From a checkpoint of a small transformer trained on Wikipedia.
Size: width 224, MLP 896 squared ReLU.
Architecture: no biases in attention or MLP, normalized queries and keys, gated attention, value embeddings, a smear gate, an embedding shortcut.
Training: 336M tokens, 5123 steps.
Each number is 500 + 25 x the weight over the matrix's rms, rounded and kept within 0 to 999. Layers, rows and columns count from 0. Numbers have three digits each.

# o: layer 9 attention output (transposed), 256x224, rms 0.162, rows 97-127, columns 112-223
# v: layer 9 attention value, 256x224, rms 0.186, rows 98-127, columns 112-223
# q: layer 9 attention query, 256x224, rms 0.171, rows 128-157, columns 112-223
# k: layer 9 attention key, 256x224, rms 0.171, rows 128-156, columns 112-223
o97:499475460487533470477516490471500517478503482474488530495521508538489525443512462482503520525479528547497489485491479513457526478493512501496501501544545529504490558495509475477478535495479483506497502482504485510511475492463512480494493488446480491471505494538535535579503497502479487546530475501524510541508509544544487520477505499511
v98:524504487463522492518466476476515504488487521532477509471497486473505513464500494500491478484467484496516509560541526489484469512508491481481503542531467469460506542507462522477493546519521488513515472485496540535507471491509455526501508517505500507469499510450506489506503518496507519444494519539491473501502494452467495507440535535490
o98:474490526491532508474485505513473513574527497517480501521489473500486493475499467492470489504474522482465488502497457489484496512474520505507502461509513512442470519509509539478480471502502520450475453528509499456504525500493481520509501538511510516527512534491473513459537499508484532493436501492509533502493478488496476502496487502520
v99:517523477476542470509483491469501489467530498552507533462496540494483491520482472528477501526543470462480483451482542497476496527569492518451512507547510474522544524488460488531508509521471555466501467493525498469503471483536490505537505469497456525506509526456513513495471504471548497514545519480518509446532491466469505508521488515516
o99:506501509513496524526523497497512490485506522483551476487495489489490510476476470536493490496491528505515533480451476511531513530515506532526470496447489477518513529498532467490525504491511485482469540496514526479534480491453475502540543443531505509486485514468502496527563501502494478495521510483544472503496527503534497496499484499531
v100:474541481454502472455501480552518445510506489561502489486467521453449455504516505500491488480483508505459435507463470529528532506540501520522475482473478478481551480551522524507515521505508532495536453507465502498526443515520520503467505488476502514496497476512490492512515497499510521506517489505525515484504504492508508521455547481506
o100:518521520496523492536529508517515488484508516486493530474506541501515462479513482474534520493516508479513527520483496490486557517491532511433483472482512518495506507496504518535479526534476501521470512579484503504512494509489495501489455488488534503437470450465510541544500491485483502501488467515470510517444508522505459465495513483476
v101:521503542532501446471506527524504480509482532443489470507534505475529479469559544529471486503509438462531515503466460501478507498498496499465526478470512495462487509511518463510470510558521535509502529513521478548526588443520485509513503479555477443509515481538494482491494534486516510497498486480490562499542514527496512544486491497475
o101:512530508480489491496516497495514458496474498492479527496472482495492506502534522518516501507497518518504542510505504450471461516488501475500524527515540485523518506480528473513445535489495492523510536488473486544467490503508515489482466501468514507495486513514492506449530470494493515509509511461462502498486488482480503501518490504489
v102:458503519524542496533503506506499472536448521492509479498488472553516547495464515518521512501495507492502483456488550516546510476498465551564503507513507453541464477509508486501507523530501547496496478478466536512490466515517559507478510517457495519497454483513485488498551515475494509513466524519529555493504505496544555495488502477441
o102:519527528471458517488537510484505483437564492502456470498512466456484460470553460497523527474479539561524474514472475507500487451537539516545513562490489500493474556525519513491459514493478498481515504527514539448501455536488449484509478512478521513486490490491471520508487502430460479456484472506489499467519500544452513474481512490466
v103:538543520512534491486519499504470498534457483523440517527499518484544517496505504524487459513457458448501503482520470448541471463466508482508525482518537464470520523490502477481506526528538505545530525498511499497551531467507485512520496505476535503439488514525494491523476512483509468529481515507505508498442512518482546544534508416507
o103:555493469527503481494497486510517510469538531498508505474519490479534500481507520510529507534503475480515491515538496496511487487474489505494479507520475506472487494497519498516522488482511532499527462469508518478512521500567517499520472494479476492516487536464518458406503487525494532491490524499519520504458482474495503519503512492483
v104:552471507517536479497484497492501555508492479491546477479496467486489489534505502499588533458496499535524550464505479500503538471485461506482503467515487490506470510513543476496471526528502515500513531543548493467501481511543490472473491523457491539529526556488545473486472507486464493504527492519491478485524516536451495500495466533466
o104:496454475490505493538470548484492490509492516488481483505497480474516493497472549528506502515528529466488509493495505487544495528524457486493487518487474510540497487495490507491461468459544499487503517504456513526500521486517499514491478548472505502501514537482443490562497489485492524542519530497537486539471487499489536534533487492507
v105:472482525492527504518482524510511465466497531487475509506489483534487528524450472483472500521500484507527474465495487533522472535530491458544524507503518508484519504520467538451540519500464495509542478489475465542508470505521504539518497512512482525472478471453497527451491494486499519535497452513456496488494579495508492524486499515486
o105:518500502461501488525510502521472504516491511449517489514493502479460518490498519500495530501514502477510516511459523467556562514504510538498510499513442473508529484482485511547496546526520519514532490487506499500494510491513499495470503519519543517484500473500489465451501529480491518477549509493508534499494469529521481489471470469514
v106:463552515476534485484536523525529475455520467509482470449494484506527527516530500495499463514527470462506489484526534485510496466520471487532499488512506471502453548532512462500512508534449477538499542525468475488509497556512509434489488506468563475468507510495514479481492472549510482498570493474535512478483517450514520508507505451542
o106:518510524513528519511530486487485489488497493479521487514481467525477464465514516479470505471496519529515492497446493463490531542527495502482526532466508472463487526498470502518482480466506476479459485525532500518521491507493491514501507476542525500488515499468509503496498514444531516507496495487525463513509467521486523510458506480532
v107:472477498508499492456523492485496516543494453539478487464536476498487492530479519499476484419543505471536486516496511494507498490516527478482517487494505491520460528547475560501460522490496471468511548511484528532520536507490472549487527489492532474553488514510467502482525486520498514438528522477480508480512502511534465492495521530513
o107:500491471477490487489509544505502469476492510469459509495500473489452503541534489481516529501516529541496490480521486506546486514495453515478500518502521488507538506491511500524512489531463532498513481486479477463495500502510499528531516489520549491449502482497524510468492517523514503495482509518554494487503524513523505472507463460507
v108:547494506493516474501487476486536505505501492451478509510512504522518545487506500448532496509464491487489475528536503489542484468494496507507516531502421452516499534531521481508524471536501488487547489498448495438544542506482497539469501522463499492493485533493451535516492539502480529518488513483496527508538484511482535536495524495494
o108:505485470509505504498506487512525553549507516519522471477484498495478519560482443475505511483537499487491452516508494493513533509494532521524466493508500477481530465479529540532495554474501504493494467515462483511479511518532456535526521520484503557473490498499485485536471525463471513490483519470503499509504489503532532469509478513500
v109:462514490525486502496467501468515522511460500484506488525502506479498512519520513510538442487537520509440472505513532499484537460498523476511535499485486521520510490512541465477488481533496478506511483532460434527545489502431494486494435519477531487569525474505478486495521526501473502533479535530477481515456454499554494483507512508523
o109:439535426512499524517493517523457525499496467537510513429496486499515491481494542481473525472498482497486534456586546494540499499507477519487480469474508522505504527457519477510506462536469463514501492487533487532511503517459501486520498496537463482496511477509519477533521483512515479529509496502549522489445466460490494511530515476484
v110:475504495491505508504523479510489478517528526511532498504525475487461465501469501529479476538538504468496516492505484539543549440495510491487467534507515527484531460503508490538472522529524511499505510487546486517501497515501480539511455482544487529505511485509502504481505489494483464557462457561485500496542528513547494521526466525508
o110:502502507534521531491541529504481497453474460500486503503488467496508506560527491516506508525520487526491473523494492470509463521501496479514469515544517489486532463503464508505523481528481516493510473480488481559472512495496489519491517539518472493493508494485474515495513485548512472497467471519481469493476472484477491544492522515514
v111:501486475494515517507509499505512502453566521527506521481528526539553515472449517499535515484496525490492499477496515505478488491480462451513541490518487520459523494498493466478505496492494465468510478494492534495505465462503503479502539505462462507515466505496478509488502520501535528507480514475489485542457502447478498502453481505520
o111:498486486471472505511571508474487517523498515511501481534512505484516501522486488486482496523528505497512515486494518492520523478479528483472455479485501522498484492540505488518482502470525501500505467525504475499555521504450479509497498500486481493501493521481467469463523473498457530484541517483506481505521465496489502514512528514463
v112:517562514508437511447530521501477503527512524471501520489505507520505476477468506484489526475478489473484471508511528545547519490501501483453508485525556548528559532518510524538484475474534530406520494511515517534480541477469505518525503490478504541530511484534474478497494499494496501483481524470511466479505455532533476511533569517474
o112:502477499481503484508493545541527548488515509518530511480523529525536558513432504490508485484497497506502500486548498478495479454527484480524527505511517516485519505451524490508497483495469488512504488520497514513524500495508516464530491497475482508490503512530528481517548475497477553512520528523509534499502471506508503477508466475456
v113:505504510505499515483517499486488468476543503475495544497530456500513504491494487497515536513522486514482444485468506496484461505505516521515505495497522519486509492514487502469481438516499499497552456503515472469498517511488487504515480507478529518553498472467491499538530532501491515520492497524486496508518511526477533493507501492515
o113:473516446527502493487490491515477505544493483501511558495479525519500486520477477495495515484527452497499502520515491476549507459476528526504489544505493491529508488472503491549509514485539485468509465473549473468508457444497498491541502471536475526471465529536472490566506536453491484485518510494505509540550487523544454505498502492490
v114:527525497481487481484512479546458483520478528499527522475495526531582524495498522542493506467493525520509511491488486520456512531495507494506512502487530498480445493532477508472484526575512502458473491465514501501512508520509505514478489489502477500534490521493508509516509552487509494436490479477542498473482494535466552491541473469498
o114:477487481475452522512522539501522515483542518526460494534511511478478475511530486485517502535475539452519536513458505531513466494502471496473528473483465521522470518452532536494500537479511482500488474509526480492553508489441527496471506478460523536514473483511525493587510455441508487506545482495496474506526515497494498507483493489516
v115:469517518502500484449481496545519487517514498508526553528509462508480493526464445493520464458481534515468520478498575501529493519521486517577502478474540531552512510508520482517529516496509484541520476495523541499537488547494515502450514507457511500506529508483494494495456514514526495541493501507439469485484464511528491479517515504525
o115:516506494491483539486504484492514489502489512494505500454474530539497481465494546486468509469486508511515528473531498478500483507536489568504491476548486486496496506516520551503499496542518502490502532485522523485495527505529492491521482478539563496509505493465544496534531520515524506463478512530517477515534505517538452474483433480525
v116:491515490530480472507530502463506513485483525496479562523496494498501458467479546478488481479510491487480513522483444515469527471496532477489468541478508512486537487502536490506487489518495495515491511484486451508497488468498538446480466495514523493468500480490509498486497490496485465479489523514531505487510523503497525527496478475517
o116:536551490502507567529472488474492500535520468490513505504481532500469482463472478495535505480495485456501484513523498500507491510541508502448567499487486533500495530490502530457507487478478475500500495533452444535505473476466508515489513508484478488483523512495510446509494453539524466512528516512515506485553509518478521483498532514481
v117:526502460524515521523497506528504518551470508540490489517470508545529496436495513517553522517500522460481483477500490545519556498448440472512456500542514464478547472517508545489495487514499469524487511495482537512460517495512491522525506528499474503481471512535479455479507531517514461563504496502495506462474477526521525501494500479521
o117:531514458533485456477479485484498505532480506490516484464531544501501528506493527513515526492493515476455506501512473505476496490518511481517501511514518508515454470510493527473506503510541507495509520501486504548468514478574505526493514567527460503517465465497496526476519502467471469490474447523498497528523504529502501488502492478548
v118:483542488477496463511486502493515472513525478498518466540508536468524494470465458536509472489476493481476526499489536496482541488540531513466486495523512472475493530532516472529493473541507569482457463519488524458502510516545533528525491503519517490468489440511545506510514507558511454487535504469471521504519515501531531536480491496504
o118:507490493558494528493504504488499505514524500483530480507487509476509463512491574520490485556544488501532514513439489520545487493495511504493503470517506479526481487525462496488457519504470494480509462475508497515545517507468486482478511516464489558501472504502511513505455518494502491480506514506492480495506523540474482486466480522481
v119:523519511484438490539486505473500536492486476509514495533481537452526518437487492538447517541487495471474490498492460523471494490477520474521511497501522538490496517493473472488498484548521508485533451473465525469491542497518551489495473449471474539513502482473510473546452508475463508513486494504510464513478488544472485504480500474531
o119:500510472553515497482494518503475529524519483564524494474497518522540497509522485510550512551514536527514489522565484496521463508517516520514489544490503496494519547523499483501529472505476528465487526481524492499496506480528503511514447522498491470518492530538491510505468518512505522515473552524503536481525490481516520552517479471496
v120:482489458515513482528479504497464514493521502483498496460530528552470494463516507479510526502457542509530504519500503487475467500530503495539510505483517534489489475499471543474478455486530483500498506469489480543484487463504500460540536498518526507485507518500495495487508473523513490504545488463504501485513524477515512492492491477512
o120:515483474510472522490474489491501486485508517483484515507481479505478466513507490505528505456493522497506473477486509525540450475498532506476495499498496546529497518487515523485520493479498483473516512483518528506521514484483515550457512476494494503481497469482545495523510479462526482510489476487493481491537490468524510519503498510484
v121:503515520499506483504506495467486444472504524492458530496484495516512491479515518486493506451548537475471471505512452509489507496542496505530524498508487530513485499468538474486481500526478527499559546498503486518525486493506494468471465508451528469469494519485496509518511513484524541480486488510516538508479479496520521491502529462474
o121:529492533509471494497492514494446548496531501526515507519528458478509524459513475541486484548506484517467482464492485468533559501478477512447495466518523530559485476489481489530485491508515511516503503507507515545530455541469504504519489513475500532545510499497506479575494487458477522477492469507475522530495509517510501485481525530480
v122:507477495518510497500486519476485482537527523542502531499469467468539541481438500510518496494539502519512511482524512487495496471483521454454517510501510510468459507490501496481503465565476492497501478474532488527470471531457509465493512493529455433498494461546519462525545507500500499496503513488460559506517536528489521498522476469502
o122:497519487452524487502537491457477518474495500489478465467516489521469496502519493509521531516528515519505523500486506507486543510488511484473497481517478508497522516447491495503518469485461481479488506466490442541475525482534507503463508505499536495569493495476463503539485542489455516556525533464532490497501484500497496506516468522444
v123:485535511495460505479485509473495485459475512522496540523487489523486453504486507530530471521525514475462495522493477479477520477490534520524516455470470469483481528531510472546490461509481517562512499538535512480494494513504430470483484515491529533491500449488514497478511503506508544458476464511501517464526505468532494529504513487499
o123:491601483447536517463477521497511550510509517468474521503494510498497493515496422518463533478516489465473539484541492519528526446521539520452465514503518531526478465457510513523505500504514511535485453500475506507518479516487499540530512538491521502500541499499519466506524501509499488504503484484469515499517515472450445498469493505500
v124:483503472494463468507505505500460535518488526485520458514497528460473474431472516541511523484506482548502511536476504523510455517472552520467488518512466485537491482476492471525474477509522480454468516499512479483495478497504508492547485513542517514476482501482494519509509436495469471525539499522474510477490488483461524491526485534524
o124:501506486467531486520500489498466502493486494504510511504485490510490536491537499498506509526470512470486503534546507461548530471493480479481505526498494495502553535486506494513523504498519536509522488491518474478504477516482528473486510497486525452523511524465484526552522490509478486502478442492499498485516474547525521535500477521512
v125:454493502434538505514494485460517514464538489516470540474526468485501454566488452549482508535494510506516547499476471530500501502441499449484488500470499501475562471510521468493487468462501481503485490566472509497545545506494482558466505499511492488476483485486481508497484471526505511560447510545491502520495499487467477490530500459504
o125:488411525531496495494494479497488486513477507528479455504515488520476523516489552477517496508481514510509494510469498490488516493525489534541479495538513499505558536533473501526473487507501479453463496524501477486523495500553494520504491507507457523450501559486523552465474526487497497488495470500509550496492487541513530512475537489462
v126:450466497490468546476538517496487512545479536475537506506489503507500509511518548500503460485534502549510503515498485487552506535474465477433471494526456469508494506543485516498493506484502489501478505501489498589518533518551482502495529479537479520493539532497516524493495514472480482476467503467517536455507503513519492481505524504532
o126:496508515498472534505497479499506498524531483471469486525515479519512545510552483510521474496460517491511496514507524517518450513513554504523502518523512478482510481501495542491538455520506479515524504479488531466483491483503477463490501500507479499490490489455499486460486480486464495483539542544490500486478520549483504468520496501478
v127:503465483528556475545483485473510483485522470515493477552516457542531513489474498541558537508511486512546510529459493510536504502477528494477525473485473511505499491523569472519468494506509516493481515505484518493538450495529462495508508468530477466474480522499526457456540541501489494507526489507498499443513474494509542568491489498469
o127:524444511482485530494480475503527501476480523494497512512508510446484461469470534523444478484474483460496459475480489475524467492505496511473495480490469499505505485507490516453541515532476522483485520468467493477525524502497458542495510495494514498503474511465452479470479549520507499453521494475466507543500493525465451451526485472516
q128:557539520477494519498522461514499536515474486503502510464480520525531541488478498486474532536490492478501542505459509472494516445530528500478507428486493496466533470553480449510528492491445419472471491442508476505541486485532451475440445467493487513522532506543477452507487445503580518521516493477474480476523482484561473534535516482491
k128:485503491497532475525466519490475474497491511525491521494535501478516496474521516503491499466501524488520501505534523503500513477507500495485533505506484518518506478472529496471498503488517525485505507507500476518491497514461477484529492492511477521477481467497501481492490531499530466489481477503507456516518498500521483486470476500481
q129:513525537492502511487500490481459525503474505527492500515459468538482494485486538523524493496491530542518458469501496516489536494479536490488510498503469514505539492501480481524537519556487460487517456494476479496513488512485449510487505520487496528459519463470514491492506494500520472516562496483486484493487505478491472487539468473491
k129:448503491481475489499517483484502494503478484482499462515543483508492505506499506533490518499488526486500507509526490515507485511481480473519497539509513485510464476478506492517506503534497485460522503479495488479520502491507495502490462555452522486487484513519473485480500478493485490514506486479517476506506491468544517456524460484495
q130:551443474500536447503495516513481505482489479511508524499489513503493509498491517545487476534509499492495458559567505492543483478518484525492528457508501520486474520554501523494514491520461474439491509466515503450537483512515514507463464472484504552498508462474513496494505431487502577486525531497488488518508473559483499504506491501523
k130:466478509491474488469500484476505496467506496514545441507495541500465517510505502532485519499509508511505487482493504500512537521511490468491515500518520533464479494490458535498498518493456517511485522486474495524487511502471467565501494537506479487508485536536513494494523484509448464505503455509488509520472460511519497498524457485501
q131:516509459464521496521496538477523497477502516498494494559515519461500463479514454464579527482536505463472516485511465523519464493449540485437518480451508501523520526484527499520514528528511482484505534496530476464494510508514520493487488569517535466492498501506467504498533491485500508556518493544478518505489477477508556448519533498495
k131:480500516460526486503508479516485529482521461518546500488521512556486515504496470496499481485469511511494503503496497513466521476505513513487495496516496491489488493540467481441521492519506476473470486485479467477482508509508518496497513482499497504477482517509502502478528502485464510492522491463486478515504493513469510487477522515480
q132:487497533462536456487488519500544504503494471521489455505478483523557530478498506497471455482522490470494482508472534482496470500494496520500503520554510494522499514450493503474521492522504491472483457506529468514505503490478466495506540521462491474528508509509475506474464499483488498484479491473534477502488470489465489468522549501548
k132:499497511484508504488499495492475480479476489496482530535477503514492505499515486493533500474538518483492479512521471504493491467500486498485494477514514531469532501543499494517478476523506490500511503521510457489453495511476488516478512498465488504474519506498507480511507505458515503516490488496513513486487501482477481508528514543489
q133:513542476471545504509525469495548493498523534444498494522495535501481467517528505526475541481510525457476507457467513478548520523510550502430516518467502486521506526508497528500510496483466497495506492511488502484511512511495495473507509491540531488515472509506447500454484488508518502449485522500531514522517482490511490500523529483506
k133:508507476531491475490487496481475496510481489522490514523514536528476493512464485502506493510530489483503565477505479511503507455540472516493491482492497471531534483549498496534481486518480502525537529483534497522465531492476497501500502541474498505475485505479514461517475455483489518440514532505476531497481507484487502486502516510479
q134:499489485494523468497487523473543450556486453486494461475470526478512486481494539504542510546513493476484504513520492501484475491534527511532529509479524500523476483482495534510496440516517500465507509454496533519487538490531508505510459511437534476528501487510486463463514507489462522495487524476509467450492534520481499459463478512495
k134:516544481510500510499456485494499517531490504484500516521481514445512480498494461489468499515495483474503481497489513455505514486527494480501541502496482528538498491473537530472495469506488491547493498550466446480463488471515484530516486535479502483515470518495489485467530515473520493470493496505483507494484467544508524452480513500460
q135:516480515482498494509503492512512508467447422505469531506462546537496477527472555516512528501485503491519505486516472472514454550510520525478497517517530507500483526521506501457517479520511529471488488495550500509507499534492523522517509496541501502503469491482532548494541492527483540488499526496484534521517492531536538476488495470549
k135:475518494514542467534453491488521522529540507471524474508491543501477492526466481499510530528502491468463526493545523493513502529502508487534492469513524482516518510481513486465478508465530491512483485463483525510514484520554460519500537483537470495536489499466490463500460481516488505494527471484472523511545492494507472489507509533552
q136:493455484508509500476518507500530490496489489454483488458477501530497498482478492473502458492497537489528542504517504503563505496492498540528534553516511500443492513474500471482509469473539511511489505518497494490532482514494489475505473470552466487501484494466503556486506507481489515473512508451509503534494496501540478542483487494534
k136:454496521511494493508514516505517533465494545517482513485486528521455494505520510506521502460537508523527517499492495510506508449474504514484539512534512484534500555506531443487508526538506536484495516512548500482529505459497507531504494509505421522523427477515487555498501507509478455504513468506527486519513495483468504526487509492516
q137:467501509465477472523527522488520490518518490486456527459508514467542497531534513505529510474491479479502517542504519514489491533481493514500523514485490502494477454512478494474491461486503458514517500493511487523484504499463505548565446501507445472536505519490512478483487491502450516499487522481505514482470497495482512509548488470457
k137:524521521434536458429510483491479508437558505503452517548486493492517538512480531499464513548481498532480490527497471475490510479526511551495486477479513488531508494538537547500544507497503470531496475434423523499502498507466461526522496540479501473532512504488492426551479494457557580459496479514481455491459506482485493512500489531468
q138:502455491477475487495560506470453535559508499550499511438478539467462469497476499494528493479530527475510488460521515528549442478478530496515496502509459492507516536511477463503495510510506492510478483487465505471534493537503472473540464527524512475526528551496529482505470494548499547508481473527493471473492538538487513464450496475506
k138:520471499526473506530524506559501470505513498510471495472532493498514525518516492519510474501494509490468564478549556518519532456510450504543531500480498472521489468536495479481475509503530466481514497490440505475507456454467522509531520485501493488478491564473494538522547511515488497576493492505541452507530543464489516536483526480500
q139:457525461489539523499514556513500524455500496484470472462525513505504493501510467475512503462531483445513520522553495516524512494517503534462476472521505457514492546482555530517490456526498509515465515471497478505529458475529456471499516506476467476533520531493486520567487486484491497496542491519499517507487495489471483475471477499493
k139:471501474522522510463586524513490467498480527501472434482523564452478476482511499517526440524582419471516535485471479513485501448474509486489473522540514440479514457483484536511528467504514517531514441495560494523533505491532470469551461518561499528494520491514511524490461479504533464453536460503531482464501457494491482484495512477467
q140:506482511546515506548495484516476502532489498475519554514491496494445499493484499503543511517518492528486498486501545474454502478486496532504494514515475507475486501540478483522449503538507532511515468503496460493514503469474479467503505482497431508497482522513504473511465500459504479536517530476518556544515509490514523517476513465469
k140:530475534510513490512490527565507524441533514491500461472503525498514503418493479456509503517473539494519534492473511479511486491525535484466514536452519499552487511492462508506452521548553500522508474482505471507498510477500459503491491517530481545507460462456469504490524507483468475487484497513558507455532573481519489550496507532529
q141:437476484495509448481499515513466505480554459479433517496479450493509499491517467533480516497487494506527469499512529560516495493487543512510524527527486485471488532510500485449478492505498489489500477471524521498476510539489457507517498485522524497477516516493519485492560454525526534488510493472492473556521528481504486491493486477504
k141:464486507511541477524494484478507471509536563501460527488482529477493473473489448538544509562498467452527506486498572506490487522465491501483499568545448521481524520500539481532509510507535477500472507487497490522483502501544536455461488467519514468491450468526498516486484511511528532517521474520496524527522532497490510528527482464499
q142:498484495530543549465518512476513461541508508517520481520521479438512451499457502472450511453465514476457505531479537534469486513529538520489506510472477536511540493528481506515521510472485480526520484537459485533550464456464517482468527494493528498531525467522471494520499494496484507507503527477469484516450474519484498453500504501468
k142:431483530518497511482520506445515481473453496531503469486512501494482477508484555487522502493509465500493462530501488476507525510522436530445488497491526488511494531481487500474494510451503503503472509514476494472514508488491456497470503518481467489497535533484514515486491470454526519474508540468532517507482504476507508491446499487518
q143:483515480477477511534507501478523503472524521511496485459503511492491516520518495508482466487488451541518496490498503485447504501496467521491490499509473494519467527522554503517511509478486489467513487443481508537511478497554498466496458478467512477503522511493502556481474475508516525523498492450555494475517463477496515554510528500494
k143:485543494474471486547510487442449484546536475438497508485505507517473498514473535497567524482526539537470491517516478521591505432525539506503487530471488526522518528537465513493522415503495474504500500540480414528515472509448474478519523476545486532458475460499509476515469486506430513460495525492497485439491498489495490453429497483448
q144:467520506496546495526486495463522446482492490488467497502543523500480489495525494518522524488504457505478482471469550508529529499501470495535452505512453480430478546470529501494489459518554472510519535472513537525536488503447502469556514485504521524459462465501506513514509460516489436482504524502523503515541495536492442491468561532552
k144:462532486485507463472536486502506492474490470490543502511518532539525512513529468537453531497510602538489495507476500519448503497456461563477463519505535490479500513523510510540533495543501502463517506472507523474483504511514552540538546511517465492510507534474490503539523502530479506515494498466519527519466486486471493511546494546504
q145:481514525526492531480459470500513483569500511502539536504497514485456492545484476458492474516450489500544489508472487474449501505521493504478517523461428465467505508505486511554539496473570492507510539498518519525478490473514494488540524477463516514504512497527515504510530532488536512538513529537456516508500542493538486525452526478518
k145:502484458514487475490497472531494493572538446488487507456504457473484466485511505509484457500496511492491529545513440510524448491553504516534494532519499473526504502493522526499485490497498531464509515488544459497492530510490481496514474488499482497475452555517562504535474493483524518499525515503498455477501537534492419498495500450476
q146:471527497520458435523468474503477487446511508444490523522485472501471545497499460507446488508497502505523490512531513485523481533494539503505494446485569536524494504517462531465518510509504487479508495507458518463463545476498455470529516517515471503502469496522506514508456473467502487481482469504503543484533525529505510497522555520502
k146:391502492507524503483466475488476471476487476468546525522499528507543514469461524471500493502516516480522505481450500503512474486517454543476487494466535478522529502506460470495478466496517501532476507527511482475532511483521488505531527487538496513488511490514484506519484523520508530487515468489509511487515512479480495472535533511486
q147:571541513482511496499521447460509446486506511483498563466445455512452495491477439475504490455492496522509515458459464535523506525510487512538520507500514477475495503515499476467496572501503493489471482478510484521566499564474497482489503493539503497479482530468451494455546509479529465510508521516552508467513472512503507489539486487479
k147:509512491512506525520504562479543504533538510507515528534515454518514496536516491506493504461494514508518524469503487488477535524476513502455496468510469500528505480510510522507500502520470511488485541516524510479517509528508498506504520489510498543479511507568486515497493526465513461528484489554523514505439528481496497515416536452516
q148:468466544493488504485487526473515499450529426471463528452437475523472510494515498479508517512456487485501483546525483477515495506516513480547479491539518483492460480503548561510536508489497516534518474496527479463483483538519511490491441488484532436515458483486495467489496473508497490488485497503474471501491432472504539516540482500503
k148:509536497526493515521445521475482493471535485472500526510495522489506515470536523568564494470510503501472447481491482494446529475432493491494508491494560517504462484508541498502499497574535510525499488529500497465510494486551474516476497480456484511556490532530471473524465475454513492478468493489518481528541478475469474477472504444511
q149:495494515531494456508480470469478492535509517499469556493526511482502512499498577507506494448480549501513488509486512507505482520509507514499524476476498530529518530492546526481481482520453498481481480469528515510452582522471496473515476481450456488529516474530505518506506514500529514499507497477524479468491518518496486524538488491547
k149:452517487494507494540469511486522546542515487466510469531488447511492483519504492506519515524479486543501471484481499522509468523463467434463478472524510519502463465516474530510483509497500493541467494465525507499523518417518482498488493514485500506531455509527473518519529491467507479532545465455507513507500476463531477533495512484476
q150:532474490542543506497487481477505471497480480503463496504484504505482494522485518530549503504467533501523460513475512490514478525491479468512539545493492479536540510568492485485511498519499565451530462490526518552505549506471512517453496469509476483521501474461483466473524499483515506520494518575468527487536477508542533514472501521469
k150:515492474450518496498456479471531438488490501496466484507477527521488455518443488506521468528499485500506489522518472452493465503478489513512536503510509501505480500483431479476512505496514510513477489506523513485510501512557474555485492474480512495487524490504489550482513485534485488512507522513482420452534516490552477458499503495463
q151:538452510545455506484468482538468504461490504507576466513469482505485504493472497497479502490490487513466530546526512460516446517490514515479501500480487512493512530503459478461496475489524501533509516469495521472517521480500521530429536488502515501493495508552458481494490489495503498485474452517537503513508572459500503471473483481481
k151:505466503490477450512473500503535497518546465536500508531483540503475492478495536474521515498441491500524516497527507469466462555491487512468475456487510485448475510511543506496502479525500516457487500537487507444510529461523482509483543498526523490517513504544532518466507491488537506474522468499504479502506534504456476489471498507456
q152:529494505518464522498486478520495509491529471493512478512516506508508518531489515563479480487481491490494547495525531539497504507421521503497528513484516555518533440478468524522497518460463505499518483544487500501512506505533483493476490470444495563515485513487508488489524468491512496526481518496487547504446539516479547481516561456506
k152:501522505514462477535443521480487513547535533494521524497481534531484448539421477530484472493491488559472541458489473481485520522514490471502489514458470482481500458485480490499501506527520486502461499513518548490511510471464506472496500464500515503535491452485457501516462456473517487528500505457502543500493535439506505550535519445521
q153:472493485519521523535505471497483526509495467482506474499531499475514512529465465525517467478489496452446460502503503464515535485476517493534510498526496499497484468501505499506514506490561477519530475523460473522492477558476472486527502513511480452537501483499519492513499543502467485496457483554488484572498508476472576512503528487536
k153:499496489503541485474492475479499498494455451515459486456476500454463520516546547503510512487483546535535493470493501489474539483517517512528526474527456500484507506507497511496522534505487465472524512516489479516547497502531462538506510507546473484523507498492462512495445521448453470468495445512464503480491483506487508507497508497481
q154:512498511480501493492513547475493569517501509495457493515473522508500519544498522516496496525513534503471510527482516453501520484483488519465500536527476525538504544480431492504512507505506501527455509495505514481492512516518466449543464515509483530498508448497520505494530516475508492557476480503478497502549456504487485526509530458489
k154:515513528486504510494522487482547496507486522441492493523510516477478480494463464508493545525475519491547485569498476536482495489493492474495563474537550536500521514522485499519536513495521576534500507525545508494523553497530485503497490528527527561475488535516515482564483509512490484542539473515521480488492519498487491480477513477504
q155:481509557523471481462513502494496493472485503545566535504476472524481537508526495470534520467522446457482526512492472492505492506517517516501452492507491485517544475521484502519493505476531492513497526479539537460499510535535489485509531501523491549552501503482497484519514450477543506495475486501495507484484452488492436487487512472491
k155:522557560469506488503490516486488501533524541491494451502531517473533482504507512498466503488485467493488463469481497505502527539513484511512453446491512507530525509517476483500538485493464486482507473458456455442494467527463440528528553507528522536478505502488491473467469495524512480450501507532491510530494437524527497507515512479533
q156:524494490473471494475467529507473487505495533520481501464509483493513528471454476518517520497485515466532501566529511533488470557521472514517508497499544494492503533457453428521493491532512492471516513497490527493480422506508501449492511485505513495500494542476552482509540548525531466497444521542472479525518500490481454521457502482495
k156:493466498509535502497441492509510473511519548512538460537528495512513513537501516492480470499523527469502443517474512526486509536505529511498538476486454518491557503493482528532518440525542479493457536487502467528514520482499524515517499538506557494460494466489493508490502528499486448540508486510517529485511508541575481525493474531512
q157:552482507531491557499493535513524481453530544439497486534495510493459505490456513522521540506461494482491511498512521535514573465482522523483491468494486499496514498489473500493483523518474496467461480510494479502496493477485531505549490476535456529479486498480499480489523536466502493512486496510521457525545499476513532553495525510496